From a checkpoint of a small transformer trained on Wikipedia: tied embeddings, exclusive self-attention.
Each number is 128 + 24 x the weight over its row's rms, rounded and kept within 0 to 255. Layers, rows and columns count from 0. Numbers have three digits each. The size before them is the row's rms in percent of the matrix's.

# q: layer 4 attention query, 128x96, rms 0.0705, rows 0-64, columns 48-95
# k: layer 4 attention key, 128x96, rms 0.0706, rows 0-63, columns 48-95
# v: layer 4 attention value, 128x96, rms 0.0701, rows 0-63, columns 48-95
# o: layer 4 attention output (transposed), 128x96, rms 0.0875, rows 0-63, columns 48-95
q0 110:144134116151126097123076127123137151150149163078108119103091120142156071137150131130101105126108129102150173125121112081145147159124135079122124
k0 083:112128125153108096110126163162142117125149115119113138134114153083087112109132119110141108113124091145144149171143120119125120182099127082129119
q1 093:119143139175150146115117140134085102145185124151148179143136146168133113105156127103127126149166169149137085154154120157145129092113141124082140
k1 103:116099137129126123097141106126097115148193114128100149098110126099181123119162161120165121142184139074128131151140179121144174107130105120086168
q2 101:138103120086116145083072118128139177127062091112145106138160153099145103108161112149124164164155100138129141131077126110116140119152145147158117
k2 089:123075080115133119153118133119153137101125123105107140158132153133133128137120158126146128152131128126120168144119122124110133103122110135138125
q3 090:121152132162149104149123196143106102085136184121118152129115138142097157111119108126124130120114108106161116092139101126104122131128147127132092
k3 088:149104146166130105131131148131085084148163128111101147093116122125159169165137099104127146150126100089122137151122109125136119127135120105088127
q4 092:110117117147132147122161113087101120140167134140149156159091144122122130102124141131167150136140091082091101173128122131118156088168147137100112
k4 100:119144116153171145116100104141145190143166144142167097154119149117119114116137172151131131124168118102134114124122108130148109081122159076100106
q5 085:133167122086096112154137107145124167148152093118179081143137152088135127179123131137146171118111124140122123147111154135117173131185118111109110
k5 086:108130099108151121094128153132146113106097131157118118121066151104109146124111112145100130124123140153159119140147115107166168162151110084146123
q6 090:110141111122115136148128132160174134085091150166081090108127155106202127120117160150141105109131147166141171116160092120110143137130116097151123
k6 091:106155099123113104109089136131151129109071124184118120108128105138105129125094123130097083185099113183088104109125093125104116113136150134152141
q7 097:166136091141104116122111126082122140086093163110125143154106138127115150097098115138124158120135142122111103130122151180136102140111126138142114
k7 097:163156128140130131131107126096124132133122162092165124125140112122118120082149151120203158148154147154163115147125121146198152164130157117117153
q8 094:124149142099159115132111069130174158154080116121140088161139136130112180128117178130133163166146125169131125102077121157119111138149111135142154
k8 112:093086110107148114110144111098106152142115136168127146139149162143124121124107125134100112129147118156142127134121135139109169109134087145106135
q9 085:143134109117124137135121115116140153142122181074130077126122146134106117133127095115145150141140152153140102112122182160097153107095108123151140
k9 078:133123111145137116111144113154110159148147138143131124146090109113101106134151134096132143141128135110125127088155107136129151143101133092121161
q10 101:168094140137149176116137139099100090149111134084121126113171110139111147158146120119136102129156134120119121153127150154139115153099100118127143
k10 094:146147128158139156117146091126130060155157139108151173148093101136113090154110139089181114108143123122125133167121117119122154140112122123102124
q11 086:094125169171091118132117136151141100145140118110151092141134080122155111117124178096132118109138123088153144159112092162149147106139142145079094
k11 093:116146105167116071131118132166111135140143124144153100136150080102128165138150141098141110138144123124142139139169187120153123154090128122088149
q12 084:141135117111098128136091118110152108118103106094115125106154136090103149175091123135147159144095168117153160106134146120148141153150131149205146
k12 093:096103107110134147125121134122086134114145113131112151090107111144112171152118138116122130151134147101113157144167114144103170133141148116167146
q13 080:134119114146108138177109159118100083145148142114101144109121098124128126132179160124169143133144136142131105114166155120128138105169181125096081
k13 102:143129134111103126179161114151142124164161131138110128145101094114106152129144127127173195106146161108153144130148105159151117129132152090114107
q14 103:115113173137102117145110115103148147116130097121158123143119106133140165176156144113125117148117119113094152145137176101132069175096125137134149
k14 093:158105135148113150142144112112116179141157124083129108147149143184129097123177093099133126112146129114147161101177189127100088144109168170117153
q15 095:142148132132116165112123080124128151152105118141165092180127144150114144109124096111124124102149167173134103126131164119110143132116120122132117
k15 100:145126138140139175140105132137106117143077141158145137151137170099110167106116127139106121121125168168125104131173116135149126116141173138143115
q16 104:123096161107091132115136123087125149140144094135130118101127123156119169109169135142140124111153126123095170151111142110123186124155144148143165
k16 103:097085149139120149151134107070091131163096111135104129163104100123095110126139132143082111139096096130093118143108149077143177131166140123153146
q17 090:125160159142108165160103144122108112139179141129144126216128153140091115124137150139111109157144116138117149174132121144116146155112137106108101
k17 105:150138154114111132153095151141087140135195132124138111153115126099117131139146108132128159120140149085132150124123136099151089135106136140104108
q18 107:127106109144091126133149158102137126157107164154141125162177098183131082131140126116167132133137133125150094118159124121156165139110136145109110
k18 100:098110137145125112110113125131088093148138150146149155131157128129167082088144130089110123174110137178116118143138135133152139131113100132135127
q19 083:106143119123118100114115134154146157083117095149127129138104139153189079131096100124116125122086144165117130166123116109147171145088076114147124
k19 096:130099140126092169148067140124130145087073164114146140098105181144178112120117131098140100089098098138103120105121129112157145102129123147114122
q20 091:125120118124117081140150096142123133139124108134126185112156083116137152126124098126121111161149152080123134135157108130083174095120128132090110
k20 086:122126123136093120171166113131097138111126141122152173131148112107104135163155088112171133165127135096140094111100132133090137105175120110111120
q21 105:079143111125094103080114124101128120122149132141124105136059146098131106123127141132128133116173129125144165146140111121116090104168155156116134
k21 111:098079113133158147096174167137133116118103135174116131138098132094110099133139089130133169109130158159112132123132132114135117126142113130139149
q22 086:123132130117102123159139085130135161104097143113174118109111197144139164179093117144160076154081104164114120123141128159136172093147115133135121
k22 131:145136129123084162129111124121101112114073126089142149103150149147139140145100117109126071150103071160102114127106111115112148118148096117155148
q23 095:082154111120138156100149091106176115134146113119172146132109195120130113141121141155091101136113109135111122085171124113106116160135149171144139
k23 083:101125132132137121114138125109182135092137101089138177116120151143130087135150135144065175178121096153094091114159109096093147144093140142154145
q24 107:179115151121149162131109093111101120092104113130128101147117105179160107115126187152105105119085139146120123102105095106139085155172139111118153
k24 099:106152134101119158144155129063121083132093109126099113124188130168144136110106170162133139130104104125111127102126147120106129150155116087122119
q25 097:103125150139136154167105133102110142118110099117177120113112182148110164138147102119143167154152077141147132120143120111140136167161153152162110
k25 094:099133145124122125110106130098076145202153132143135126116118123099116140133151096092095161160158106159107149097130128122141126171125140145170124
q26 095:115118093105129118124123116074140188124123112125185123150117128151135145131124152116168161151125139132142078148130118132132157140130128127151124
k26 104:151107107106140115134126123121093150152131121111148114122164133091137120080097134138092134132165116097099051103139124102132150116115153155139111
q27 105:137111114137145134109107173126118117107168095170163165121148145158112151121117156157110129123139124122120115133172119186118146148160133151144090
k27 101:127104130094132118168095125121140131118158109130141155133121136158155126123161175133131188107162083108135117193127117080144118089136136118144114
q28 121:137126160121091100141132147081171126163109124163128130153142136132125118144094167115167083141157144118153121066134174092171111107135077122163160
k28 108:155136162100131105112127115108104111140116130137145141151164121120147148117111145132171097168136142115155105104128141082108124107114104111153161
q29 098:154086086138152154134098162137121144161157137127118143122142158137161112104085104126094149104095067143165106083120141134122128126133144127119113
k29 100:124073131139137111133114155127119124145178137097140142131132134169149087125091128134128177150132141125142127151129099096179093157105168132134081
q30 115:132122117120110151101145131150117166163146149150068152110090138167084122136151136083099100127178084113130118130105156095137131136142130131131114
k30 100:117111142146122120173154122116124156134143104140095112113125143147109122161127131139150127133141098117097141123114123130146140093155077208100111
q31 093:101106109131134120102146110099094132136153111122128127136127120105132147114105178111156091159146105154150111130118110119159178159138125123166113
k31 097:084129093123087119126173123098139117154135133131106137154109139119112144101067151154138114124157110141138066130089103135113135109174121139133104
q32 099:120121093133101118110132144149138123086115137125135139125148129131128125100116158115066100129138110132143109075171128132114112109116134181108115
k32 095:108135137159118128101145132102124100124153090122115155091118144107129141147129130147059131152129137078157131104176115129099109117100129157166100
q33 103:142132152135130135162123136105135123095103135088140195167123094119138122136128144102135124074128129132109120106099097132132140105100108097142103
k33 100:101116138142104119156109139095154103103092152072136149095121133122138120121138145093160128064120151133123130141103122170132152107131140092117080
q34 111:126146178130102147123096125093131116147119067118125143153117125138127113109174128131101164124130139121149138078140108135148114120093138087109122
k34 103:123101119162146182147106162120122153142125107098137112161142152093084106120166157135100187119133171105137149160190146109110127113123108096133116
q35 097:071108137162115116137146132133112116109130127128177176160154140103110112141052126129134102121119120103152101137143085137137102138097125126149151
k35 111:136104138130081100132118113126104098078144124109137157116136140113127101120096096100139121111175144094158138143109154150157098124071102132153122
q36 096:151114099112125168147112103090127118090126120115154095140061074147112115148165160121138106138105130146109165088123151126117130093150119157116068
k36 098:149114126152130152153155124111105127108125113105071068141091137077112123128145155120140108128144109103121167068151150151116122100135132105137086
q37 095:147127132144132125112138164131137156099095172156128128103155090122155127113145155111142105097148141119088147130109107088105150092135120124111146
k37 104:104146079097125121124138137175159099173131120130090144128138108120130133128137150109133112128131130119120110103137166100086141095144137100175165
q38 096:106184147134124151118137135151148088140149120130153119145150077109090130145136102120123120098136103123093151121152150156140150112108140132137155
k38 087:078168128129098111152144101130136132104104132139134117077169103135138138128149138129092126117129079121154163142142118086149153108151120120118145
q39 104:157127129115140132103131081121120107110151123133114127146123163129101171144137127141167137084134141119164142140155171129104140094147103187146101
k39 110:107154103111126133117113108103134167105106111129147164112137148209120177148133151125166150114117130128129084127124117169111170106133142168138112
q40 091:112118112166139160136151150074150108141139119148128139084046147126123128117151158156160095147131159143127115172110120170126103137148154117142163
k40 089:159112113106105117124141109118166163120116094131121132148096137132166104101095127145171161130127133145099133130072130094135126113082128103124151
q41 102:100085174103105106129107151149075128179114128098148136091202137149116121102164132156104123128130150125140159109108131143093077138145095134132141
k41 107:110136155132124109136139146112123132137110156120127154119122135150128138163170170143103139097144143145126114160112103119109122138128112145161131
q42 109:124124106118119144146140108111099159128134146117103154117157127145144148103126134065118133123121137091118117120139150103139150104132152149128124
k42 091:185098147136135121096164165159130110127138118116143130118167118125111167122135125159121116115099133135087086161162113146111138115152149119166170
q43 104:175108083143101088149170106149132138134086138094126139110130126133132121142097142110128119127137123135114126089124153099183138133153098152136112
k43 108:113118106147139102128178166116168114104129098148134105139090127079091133166155133172083090124118107114104114089152123123178112160140107135149148
q44 107:118079101093123099126159111115070144127159132076133106114127118128112120181138142145109134142117156110112181116138118132109123144156147104094086
k44 100:112136117084113109136175102149140111144173126102115125148095126130085120160126126106167134147094101153135148147154131175117130142137072122134083
q45 091:114144137059166124111124111086131147120166121172146161163095133115125090133114127134128153105164132077078168107102112120126157122148136092116117
k45 094:098125176107131129089169093114133135094119149180131130132098142142147112126129124126143132091123149149146123086141121114063146146147092113128140
q46 112:105133157132162116109160130096164134088126173171163131142121133151112130100155109116157129083153159123086151163150138101113141158125159100108101
k46 108:104142119123142129147092106121127159159147145138167118119170169141090110111146129091117129139125137114112150157159148112129119087150192153140083
q47 115:140111145155149150099140133152104120109134167164145145126119122118183138142115103118102103158147107096152166159159068103157135097135142162179160
k47 101:126078084159168106082098088123103154148138153131106130158111104097144135170130114117117064177160127098084143137134108168144128134149125104144117
q48 096:084096173096112164121160126131168174154136138161119181147180124126148083136102153166123130118142128146130106142144127127133134091114108117110109
k48 104:116099117146111158160095132125093126112127078135171148143172129169157098159125132181105173121133131119170143192139153115120099129110144108142130
q49 087:135133089148117152125115137122123111163125149126150107112152133132116102134074139104102158116121102139145117099113127094139135158123119181135098
k49 104:125106177127118131137122148082101127123130166115111094118128133144155092139167132122153135151165118109115165108106104103136137131117123174123085
q50 099:178124144141180102146142141098160149123137120126109112130162147136115164152115157156127141083144171122158116137147158105131123162123077099109151
k50 108:168141117113189125132138108106140146111145113118126149081078142127132125152109133128138137104144126112137077084122166104169123142111107100171145
q51 108:158129123107156164104148125153141122098122125115077089152142178143103131105128101124108098106140134136165148150159117112137169132131136148091108
k51 100:165120113113123133110160117148145109108109085146152140113121139099103116117146099178089114142112112126118102112081127076149106111097131084121125
q52 115:091085143162090156128134113124109119105160099113142136131121135142120153165110138118109105115109162141151122115169113094133151143097157182128113
k52 093:128135115152110113163145126112145129084144112093155082168144167152138142159152122125118135144130154130111159135159102139135097121085131207131116
q53 102:120136118134120118166143136157151123140118111124143120183121134122110177076096113121141144144087141126144128180115126120112103130117110121131171
k53 107:114146139097123162137144144115134191160128092162114109119119108160140188102130124133139082129117139117117156168122095134116117146141119129123185
q54 112:104143120143116096148157110078109142145145102196134121131120152126169088124133098154113119149167121118138169125132129122121134106131153186078122
k54 112:080093111132142118134149156127130155117127099172138132120149189152142122163139080163122136145135147154118144121167115173095125089133120133114152
q55 104:139112129124105125117135102168176140097115102143142141142129109188139095111153159139111122126086126091138155129115139173119115096157149152107136
k55 108:111111071110094143128157115136102121137116130145140159118140151178109163134116137118123115102126154158102141134112152126106137148130137164126154
q56 104:124149107166095088126119124132174167099122137131152118125121116143157092107139119133152179123144084112123114116145128161150160128123128180092159
k56 096:091122106110102106131115147133112102117164141111146130134168164143130119120157107101113153123161155120171101081117168126153176116145157110130120
q57 129:137102117113165153178158120108134121148122143105096100130122127142151112131104107137138096153144163149141099167131138097070123148163145161117111
k57 103:132120101126163126114106124115099145115126110122121150131121117131155129095171093122167144165120148147144117142130100172091105147121159118080110
q58 117:155103109159119186109129113108113085086156121105149104099109107105159158106111095125108121116108153116137102098137107129146148146135174132107158
k58 120:125140187163124115130141133142101079091138129117128078132126107157125140102113154107116115169128105140125194134146123136163119154129174109106110
q59 102:185141148128181158122109140091141111123120085144101105101142171160136169146131150116095163145103113154105080153117119080129141135155122125129115
k59 107:153166106118172134115129103129138114122116130155144077112100118129160094149088137123108106105145109170107103168091134124086125137114130135152152
q60 116:126088116141131152159146101149062189160118140116091105144138124169107125128079149154143080125127153130127142112127151144105127114127151139116126
k60 102:114114131118144113133108170137082151128131122138132115132142161112128137102147130192155135139138119137104180162121109123162073128135144185097093
q61 095:118103148118111119114128104042099135119107162131173120106123143108112146134092131141121146103160114111137128135109096109145128138137073092107124
k61 112:118104184133139113096122105135107137153135114156163128119118121109145131103135127100158112151131107129128146120130131175101118152114082066126108
q62 098:124167098109123162117110139113153131131156107109141125144155159130115104088133125118099160133142102102088095146114094107099188131137173120158120
k62 103:125134129106091163108137104119082130092125109146126138092112152107133128103098093110124108134142107147104078114095112118088158120154120150140124
q63 109:149163132134121139124107126170137126101157157160134143096133114140133169118082142070100086073140119105103146104134169151162143140099120153155161
k63 101:153140138154142175161164154101145121119103116173105132087142154108141129146105117125141064133105087136083160091162131103189136118159123135124160
v0 072:148133155131127152078096079134100117094117135162118147122173142103130100130160092104123177105169134117131115119110127142119071155093135166124146
o0 076:165073142104145117114103081130122167092090132162148086126160122101118130120123074112097089123178149123113118106142109140101158137129131113128159
v1 084:104151108100146142114144144144111127152087162109113072136126133122152125130165167126093151157104099140137094129129101162128127158098116137138111
o1 079:104155138114125106086139172106134116160131138145153109150162126111148126134158177141087128153091130139140127132147133172167129136120076123148138
v2 098:131152127138122160113133144126151110118138127089126131115144140104132098062142152113106096151117111145088129119102133189126124117127129112145106
o2 101:125142128130122156130155143129165093148160102127096144135128182098164170106148142077140126154123113177124170119127163146086146150138166097153164
v3 080:124145127105146131133156119163082088107118149137092123104164166128102128107133064102134091142133152092164125101128118119117117126106142127161142
o3 087:154079139151154180098131117155062120119072146113138110081148130147109128139145091087141090129170140108130139112136158163134125118118125086145131
v4 107:150136145132147118111147104130135137123113093157109186139165106113120097135094139129117125075097177106103119063073175119097174127128157137113140
o4 099:158109134125114149106115103116133191092076098132101141142153133101133114100151092115154150100141164108108126119088111115170186142125148141093132
v5 114:137112112125147109089158127156126143125090110132093112130151101131149130147188141130068139144126107122165156147117159118124115163149135117139098
o5 104:113134110124128095081189147163143141136113119132147171165120101115139185152134148133132107118126131140144154104119136123153118195138105094146150
v6 106:105158115106137127047124158132124125140154177126109133119134146094142125097123172122130177130157167119155131114153146167105109112131150124144123
o6 097:076112119077115135071136109132116115139160144153103149090131158137142142103149130143135160141163139131145094118131126139135170113144128170118114
v7 075:114167106089150168174130174119152134152144157132116136122102142120167143128118113128145119173142157158135103117118096149116154113106125120113082
o7 074:093139169128152127135156165139100130159164139153141138105125118144167145093139131124101150157109132154136112153150139160115126097110087136134061
v8 110:131160102159156115099132110135084106107103116125187149149081137111106118132138106108142100116123124099108127136158116133129109132170134111170135
o8 109:160133119156129129094123118120095088112087103082132105116094141123126118109153118111136120122106096126086134181139118107129088149109140144137104
v9 057:144159167119125166152172101114167134182104135159137084154136152130126143167105080150086137118158157140142121081110118124107152125108106158115139
o9 055:134143170138124156124136123123115134120099131119164126128154107119122123092147120120118128100160130117082090096107102158118128118106100145084103
v10 101:118121132153164118139132149141182084073132099130072143112127156094153177107125148085188127140126129124127168113161138141135120160171158107138129
o10 097:094118133138123098108131198128113112122097147171080128102161154136149126159154142092164145132090132149162107115178118126128119140180146105089126
v11 086:121183132103139157125085105119131128131069154116095159105147113094127129110106102091136148126120127098148143093142115147108127118120117112135128
o11 089:113108152108132150106076167113126172103076160120145108132140189135125148115161097093122095159141125099138143135176131136140148110114097118115150
v12 070:143174095096162125120081138172123119097136151131122169114138114116128143101112125084156095171137147105144138110131088079120125156191101108121113
o12 070:114115105099144096106086134153118135118133176154123123076111155180099115113131085063106109118113127074148155110132120116149130167154108100094110
v13 088:126087150118159116131076110167052107134093137097105153149207071147127093062167101117128122148089151113136107135125126116124103139133133122151119
o13 096:142099114159175152157080147168098139149095123125098126154123114133130112098146102112151144130155168120172138110128139137158131159134118103128174
v14 068:113142114133165113152133142110120142127170166167124089120115119123153153130147149102108104147136133095148103143096118101116111115134131135137079
o14 063:137131128097161139135139108167116149160191160169133121094125148103136131115112173110114091107125124105098115141136110151144163143128131153105087
v15 097:184132150124107138131125134186104140121151166158068150100147089121145154126138097114127116112118156114135114142098155102154110110136175127136124
o15 098:140100121128151175093147132171080152132120169133117140139104124137125159136127062169122140075137128132093119099129117136147159124133122114115158
v16 069:103132163165111115116110154100129095102138115119139133150117102109122098113168095128132107135135116104092137146091143130099104169127140128120135
o16 069:151147168168145127140117119130145129147111097145114111123144140093141149127126105157129121132158143148094125171134120117081136162121160125119160
v17 105:142153127119129110091113094157133097130116154101126125101128148114113160133133125104130148155130088110149156100144149100115139154143140084116156
o17 100:128171127091130120097095119154141112129135123125127182068121128144124154161146162136085118139120112138138161124142149099096127153184128070112183
v18 110:155137126119129122125111139145095084124134058085156092113121172124120118110131103125137157135119138106119138077146143156145136140137105144165135
o18 104:136124133137132123103099122140136086141110070127125099085110161138101100125104117121113132103088101133115128105104154119112132158135141132139139
v19 106:163144121109147150139136116153147129083120100144116108135120132105085144130137125132094109172126180111134087124106082117113120154157132120140154
o19 097:124158094123122095133143121153110108093164122138117106142144141137111118130128106131086104150109151088143093109152103148139145192134127135131154
v20 116:142150135114138154150163137134123150164136166126126125156096093123147095103098147143184083148107118125110082136116116127117138137103132136139160
o20 106:131125116146131159127124089079109113136117168093128116151125102109119107134129153152182142098107120152130065148076133146123128142095098123114110
v21 107:098167148109132117107135110115140113163118120151121145150080156124133143111116141142134151111191133158110134101107131147146089110076141138139110
o21 102:145101119132123162126110104110127141133099153116139100149122105126158132157096101148133101098172146165122124132116177183120122077082117133125087
v22 109:154114151142124181144084096090154119118116101141097106159144145158136082129123150103143110111129156126129127146092099125129130136136118138140154
o22 111:101093136108155160130096106121133128123140148148145098138115143134111093077152136073120137119099162144130131101141103134115093139131132129112146
v23 094:132099091139100157156097125145113136132142072156131128107093162164177142120142146140156144116158131129140070139103144087154109120135131124164118
o23 091:129091090129114147139136081088123155115142111136132120144125138136090095149098129172096092086124132126130095082096137095141101123110148127169126
v24 089:159078145150147135149117128091089127117142135093103150116139141102155104147147129121132123123111132146129138152134147149147087074143161125081117
o24 072:200103151113122174148104118157172130126111097116148092093115151101164105148103123113163147116104148127135145125149124134125146160148102150144153
v25 099:102081126133115085117127174124081127134155122107140143114162137087150106161141171134188120137100151123113150188154133159137160125136142124140151
o25 102:063126131121095104115167189120100113139124142106126138100152141114113155165132152165157124139107122171115135161143099117116158131089149113166178
v26 076:110151097135153105093125139130136140059125166146107155081173147129100148116109184106144100139110154107145161123147093140128136173185116111117157
o26 085:100116101103128113094116115122114136094106172147107100090141154139097122138170142090122118161112135106151141139172111126160151155150152114087113
v27 099:102118146127168134077110084137165138137178131133138158141093107138137085098164123094161154142130132132098159158157106142120126147146155091118097
o27 107:098123104081136111140150128164130137145188130186134176146095098147175118102118116097150138132088118114145154123159121128084120135146119090102140
v28 114:161113163142104134121159105043122141156112149130114156160148084097112128095137115168100137133169093158140142123132108136107118112127123140152112
o28 108:193139157167090111135118088103150135148120122109131137153135083083136159126139144170163153120195145161139124124127122120100136121108094121134123
v29 089:123111135077124129104166119154123097139134123099147166159112131118110129123099120118126146124100077157119129102097097109132117106120136094163128
o29 095:152145120127092130109129121164137089104139115105121119133178125175153152116114096113175144124147122133103150129100110135136140127140097114143128
v30 094:143121117120100121102165107130135132140114092130091074128114150129095117125147070136111155116170169141108159153108120124117134120095161136144103
o30 094:119153135128108104117174152147114146144131099158125129141151054146123135139135106137105114131144159109097161117152126139106126121120103119170184
v31 093:128125118124108155137097123181148163144175175106135118129119111155170177119180112143138147132116099097143128126172097093139149163155107165111145
o31 093:108121109122154112106135123136116126134123143134153197117110149167137183144115112183102155083083098100151147124156125124128118121147114137131109
v32 100:165134131136122096139152148130087123110137123177168161162158136121090115128143117129160109170140217166134101134143121127118112159137121138110106
o32 087:128129102189125105141159129136078122175116155162145117108126069115109098091120090133144142114133146115124109134091119146120142178120148109116099
v33 109:129118132110134166192121147145116135143145115105161124133184154145132158142133146158089105136125174165106102083139118125126142137140116123121136
o33 100:143130118126127164155125099126105087110128080086111101119154096116121127130142133152093213121122128112145135109138129144108121151111126112116089
v34 105:146132163112146122121144098150158109161134121198120108142126146119147131150131124097094142116160124159124132120129116123136151110181089140125123
o34 098:149116147125116120145132141124103118122111181126184122137103140129184110111115103078137093090134101138102122052113106150142142123121090104087123
v35 089:138134156093100155143083121153140106115111079121125152195150145122152152152115123126092155138116097121135123107128151131145111136088155142144119
o35 092:128119147115117161136104149158185137125092119113132118187117184131147136175124115107118169123145080137153150127129124139102122122139150120145161
v36 101:143096080162118094075127150138132150107114116171121112144111139146120167167146158133116167120106147134145156146194121137166139128158147145175093
o36 107:136131083136099111105109146127099129136118163136133103153146091131132131150133144150088136133125152106119147123179115128160127120157141122175081
v37 103:157133133110126128158082128141124122121117113132125136095183142137100111115154145074109116089149136090149130123143134092118184130107096131178107
o37 109:108078129064134133125120134138130179128138124113100158119137165131108119131145150083113115102134116110170182105145138101162134157113117118137118
v38 105:146153107113134196142148103123144131158107106096150112103088150139132121107118152097137146113119133160097102134100144113164118153117137088088109
o38 102:124136100158135181100161086074127115145120069130168099143119145128121135124096124131118114112073123132085137131129144117148111130099108111122116
v39 072:117145126120100168147131152130153109135113126118112119095144157151153146119156126155065143152133142115132134146107170177109095120110142115147106
o39 079:115115180119131172120162126134131150122068111092143112153168154121149183163164147185096126150149105154094136153162133136113144138092140117136137
v40 083:109147115117068154136105109140117158152138139126156174153157159108144104115089132183130167152173131130112127120098089106135177170146132118104093
o40 082:080116132105107118127138087101152167155131129173140144134126137125111111121119107152084135104157125122138141160139100113133187118113122095135096
v41 080:123121151138123110105166170123182118112122133075100109109113094123152134097133129125081090145112099136095142135181140162108106127139110160078126
o41 078:158167157150162101143140162117172123125098124094131149103116111125166145098156151147120173153095144178111139139153159146134079146158140145106125
v42 097:155161135175115144152129099118129192113102153144122085101132127097158121183154115128147128134122156158113156134102109131143140118115119124097150
o42 095:141133142131094134098115134120145164112139130164151094148114124125117100134172110095132122115088112101121120119119119145126164106109078121082152
v43 083:113117106053156113124135128137122134125140133108149115111135113119151155099108132073105144146141098166089118095181123121143149142096134142126097
o43 085:124158112122122079146148153120122108124143106144143106102096113145142122089119145088134156145107116143122104121155109147120150133118108147139114
v44 101:145113109155106135136096093115167102103167165142166125109099159164150136137125154145098103097149103130130141093149189125118162165100138153151158
o44 111:150117119073120153138101110089109114122140135132136133128133099119146084124125136147101122122110100136157131100133129117069136137149121135163066
v45 114:110101140161141156179098141087147127105139123127154113134160102150163111132145157107115132153112141129110075138123162164124087126066114164098127
o45 118:128125125131176134185106124136129150139144105093153097148149157091171113110155154130111155139131115135150148109096143146095128147143151153126130
v46 097:143124160184124170142139164117121137136117119122107144120110147083132109154098142138157150157083136088086090138171146171103125109156159132121112
o46 107:140135145176138152132115133117132157149117107103100156151140146070170116136139166165106163157118143153111094158162165140141148130169162114128123
v47 069:109123144115159127126112175145143098094168151149116160137173101161163131132162140120175060144120135145148139100093104088123144171144120147164175
o47 069:093095166110141119109133123152107109138146170161088148114131143169121140125154102101162149119119140151174130097094100121130113142123147131119135
v48 099:118144117129155128104137125134130105135128112169126116139116182115125135190120163122136124078147130071153124104127126137123181148166137139149185
o48 106:097124112083105111081143123109106104076116142102129136081138182107108138179134145130119104097136123115123112097126103126117121144126163129125151
v49 082:124151071116172126125129184137118131123148119133133158112113126131140162123141144098142069129113141130163120079118140088138129125155145102178083
o49 083:115131085112109138087146149143103112133177135137102154080128137147102151115127126100133120109113136094126163091105138121138095157132144127155095
v50 083:117122114111114154094119155111107156129163107108140173110131146100142144103109142151155132143098079140149081113113139100109092147113109141117137
o50 081:135133122165097101113129126084144142117153089137129169117159113125085121124096127148114125162124111128148142099069150103126099104133126124162132
v51 083:151150157109127121124143089139150103128156204162144105137104124142121163150118143142088120133143133146133103122120145155121122088108144140115177
o51 077:169137142090118141124122104143131087113155170125145138110100141147156123132153138148116150125139111141091059110102107158110155076141140156082145
v52 101:100133135181100084124117135102144133159153155164159151162144093138109078117160142145112091138116086102131115130168138096133106135105140140132147
o52 104:113113109131125114165123099149121129146149160127121184147136096093125090113131152150122135109144115132135133146092131134097123116123132127109089
v53 101:068099140185124119147163156142151099133122146118162120111123147077138137135149114172093108165092135147107118122136139129163153119138147124139129
o53 107:137119148176122121143140186114116131139107138106147129108154142121157061118159146154075107127120146150087134104146129171190147095109121140143116
v54 097:097094116113148120176156109112121115149143110103125090153123093119176106130108181156139113110148125117103156138123120117113112104099146122151135
o54 104:127089124061151140146148104103144107132158131081151090133132117098127114148118153142138144094090128098158167155104123132135116124084125143135133
v55 105:115156062136123092146091119089134129108144147132101162124072140154131106085161162085169085153135147118131129161115102099125123092149142101105105
o55 099:135142081145098124143114115172138145125146141186104157091112154182144111145141133077161086155107134101145156145127150125105127127132130127141118
v56 070:092135101095119122163160150133161133157111100135122101110095166164106158115089154140058149113155124124128129128154117122146169123171136096155087
o56 066:066152125095099115131181145113126123112115126099131124145097141159140114148142163151099138120119098114107144135169125131175127134093104135134085
v57 058:138164105095145148112094109113111141139126144115160187117104120128134100102131096095166140153140128184090128108138112170141135114109125094111120
o57 046:139115124124104128134117124103126127116137125145139095117119129155133109065120079066151133149121125125115111132137127150094139121091079093128119
v58 100:155152076123143100121132137157120115091118165147133120123120144094141181115159149103117119112087118133150118124132111163148156111094140122158075
o58 106:185157110121119138128124181135113119116143145166120078100177137097149170151137157121105101155124125130137129160184117145123151113136152124149100
v59 103:131118131129089155110136115102087100145153110140118111109178113062166109137137120113091116137113095136123127129105157162118087139144123123165158
o59 105:151109132156124139077106102080129112170140119095145120134171117087157159140148118125108128160134119139114146132146137124124135132161135123102185
v60 083:120115098130124111143116083138133181145141169161150135119118075158139139079144143161147137169125160133142141187156137144140119107152120103129097
o60 091:106101071145123121156141126120097146132114189139167142160094101143109135128138147158153090115125112115112086129123118122131154104088130095095104
v61 069:054146113103134121131127138084167150131145104158124123073119129181138180118089157094131125136158127130110127098153136110127099140147112123114153
o61 068:072137108139123144136142096078114154124117136113142119134107171152117132119130140123131118160122112107115118122150134122145116113114152165093130
v62 104:172147159158138161095101168155141097148126161107146088120135121115109112119118084119121084134087129136104166158140167121101103133141140127131121
o62 111:128159166129127163121121208128142095139137128115117134125127129106115122103146112089127135130131114109079149092102114130098116165138138114115167
v63 081:175101162117146170099132117143147084091156132120140145149172142129095132109160159150114154130122123140129113115100137129116089145105146157161152
o63 086:169095155117122115129129075158127092114129092150093129157184129125146169168109121146124140146153133146139135100105115126111155128141165113158144
q64 095:105136165161093111130144124117163121099148078137084124163158126131125128183133147134120118082119107156142157153167131137109096147123124162066135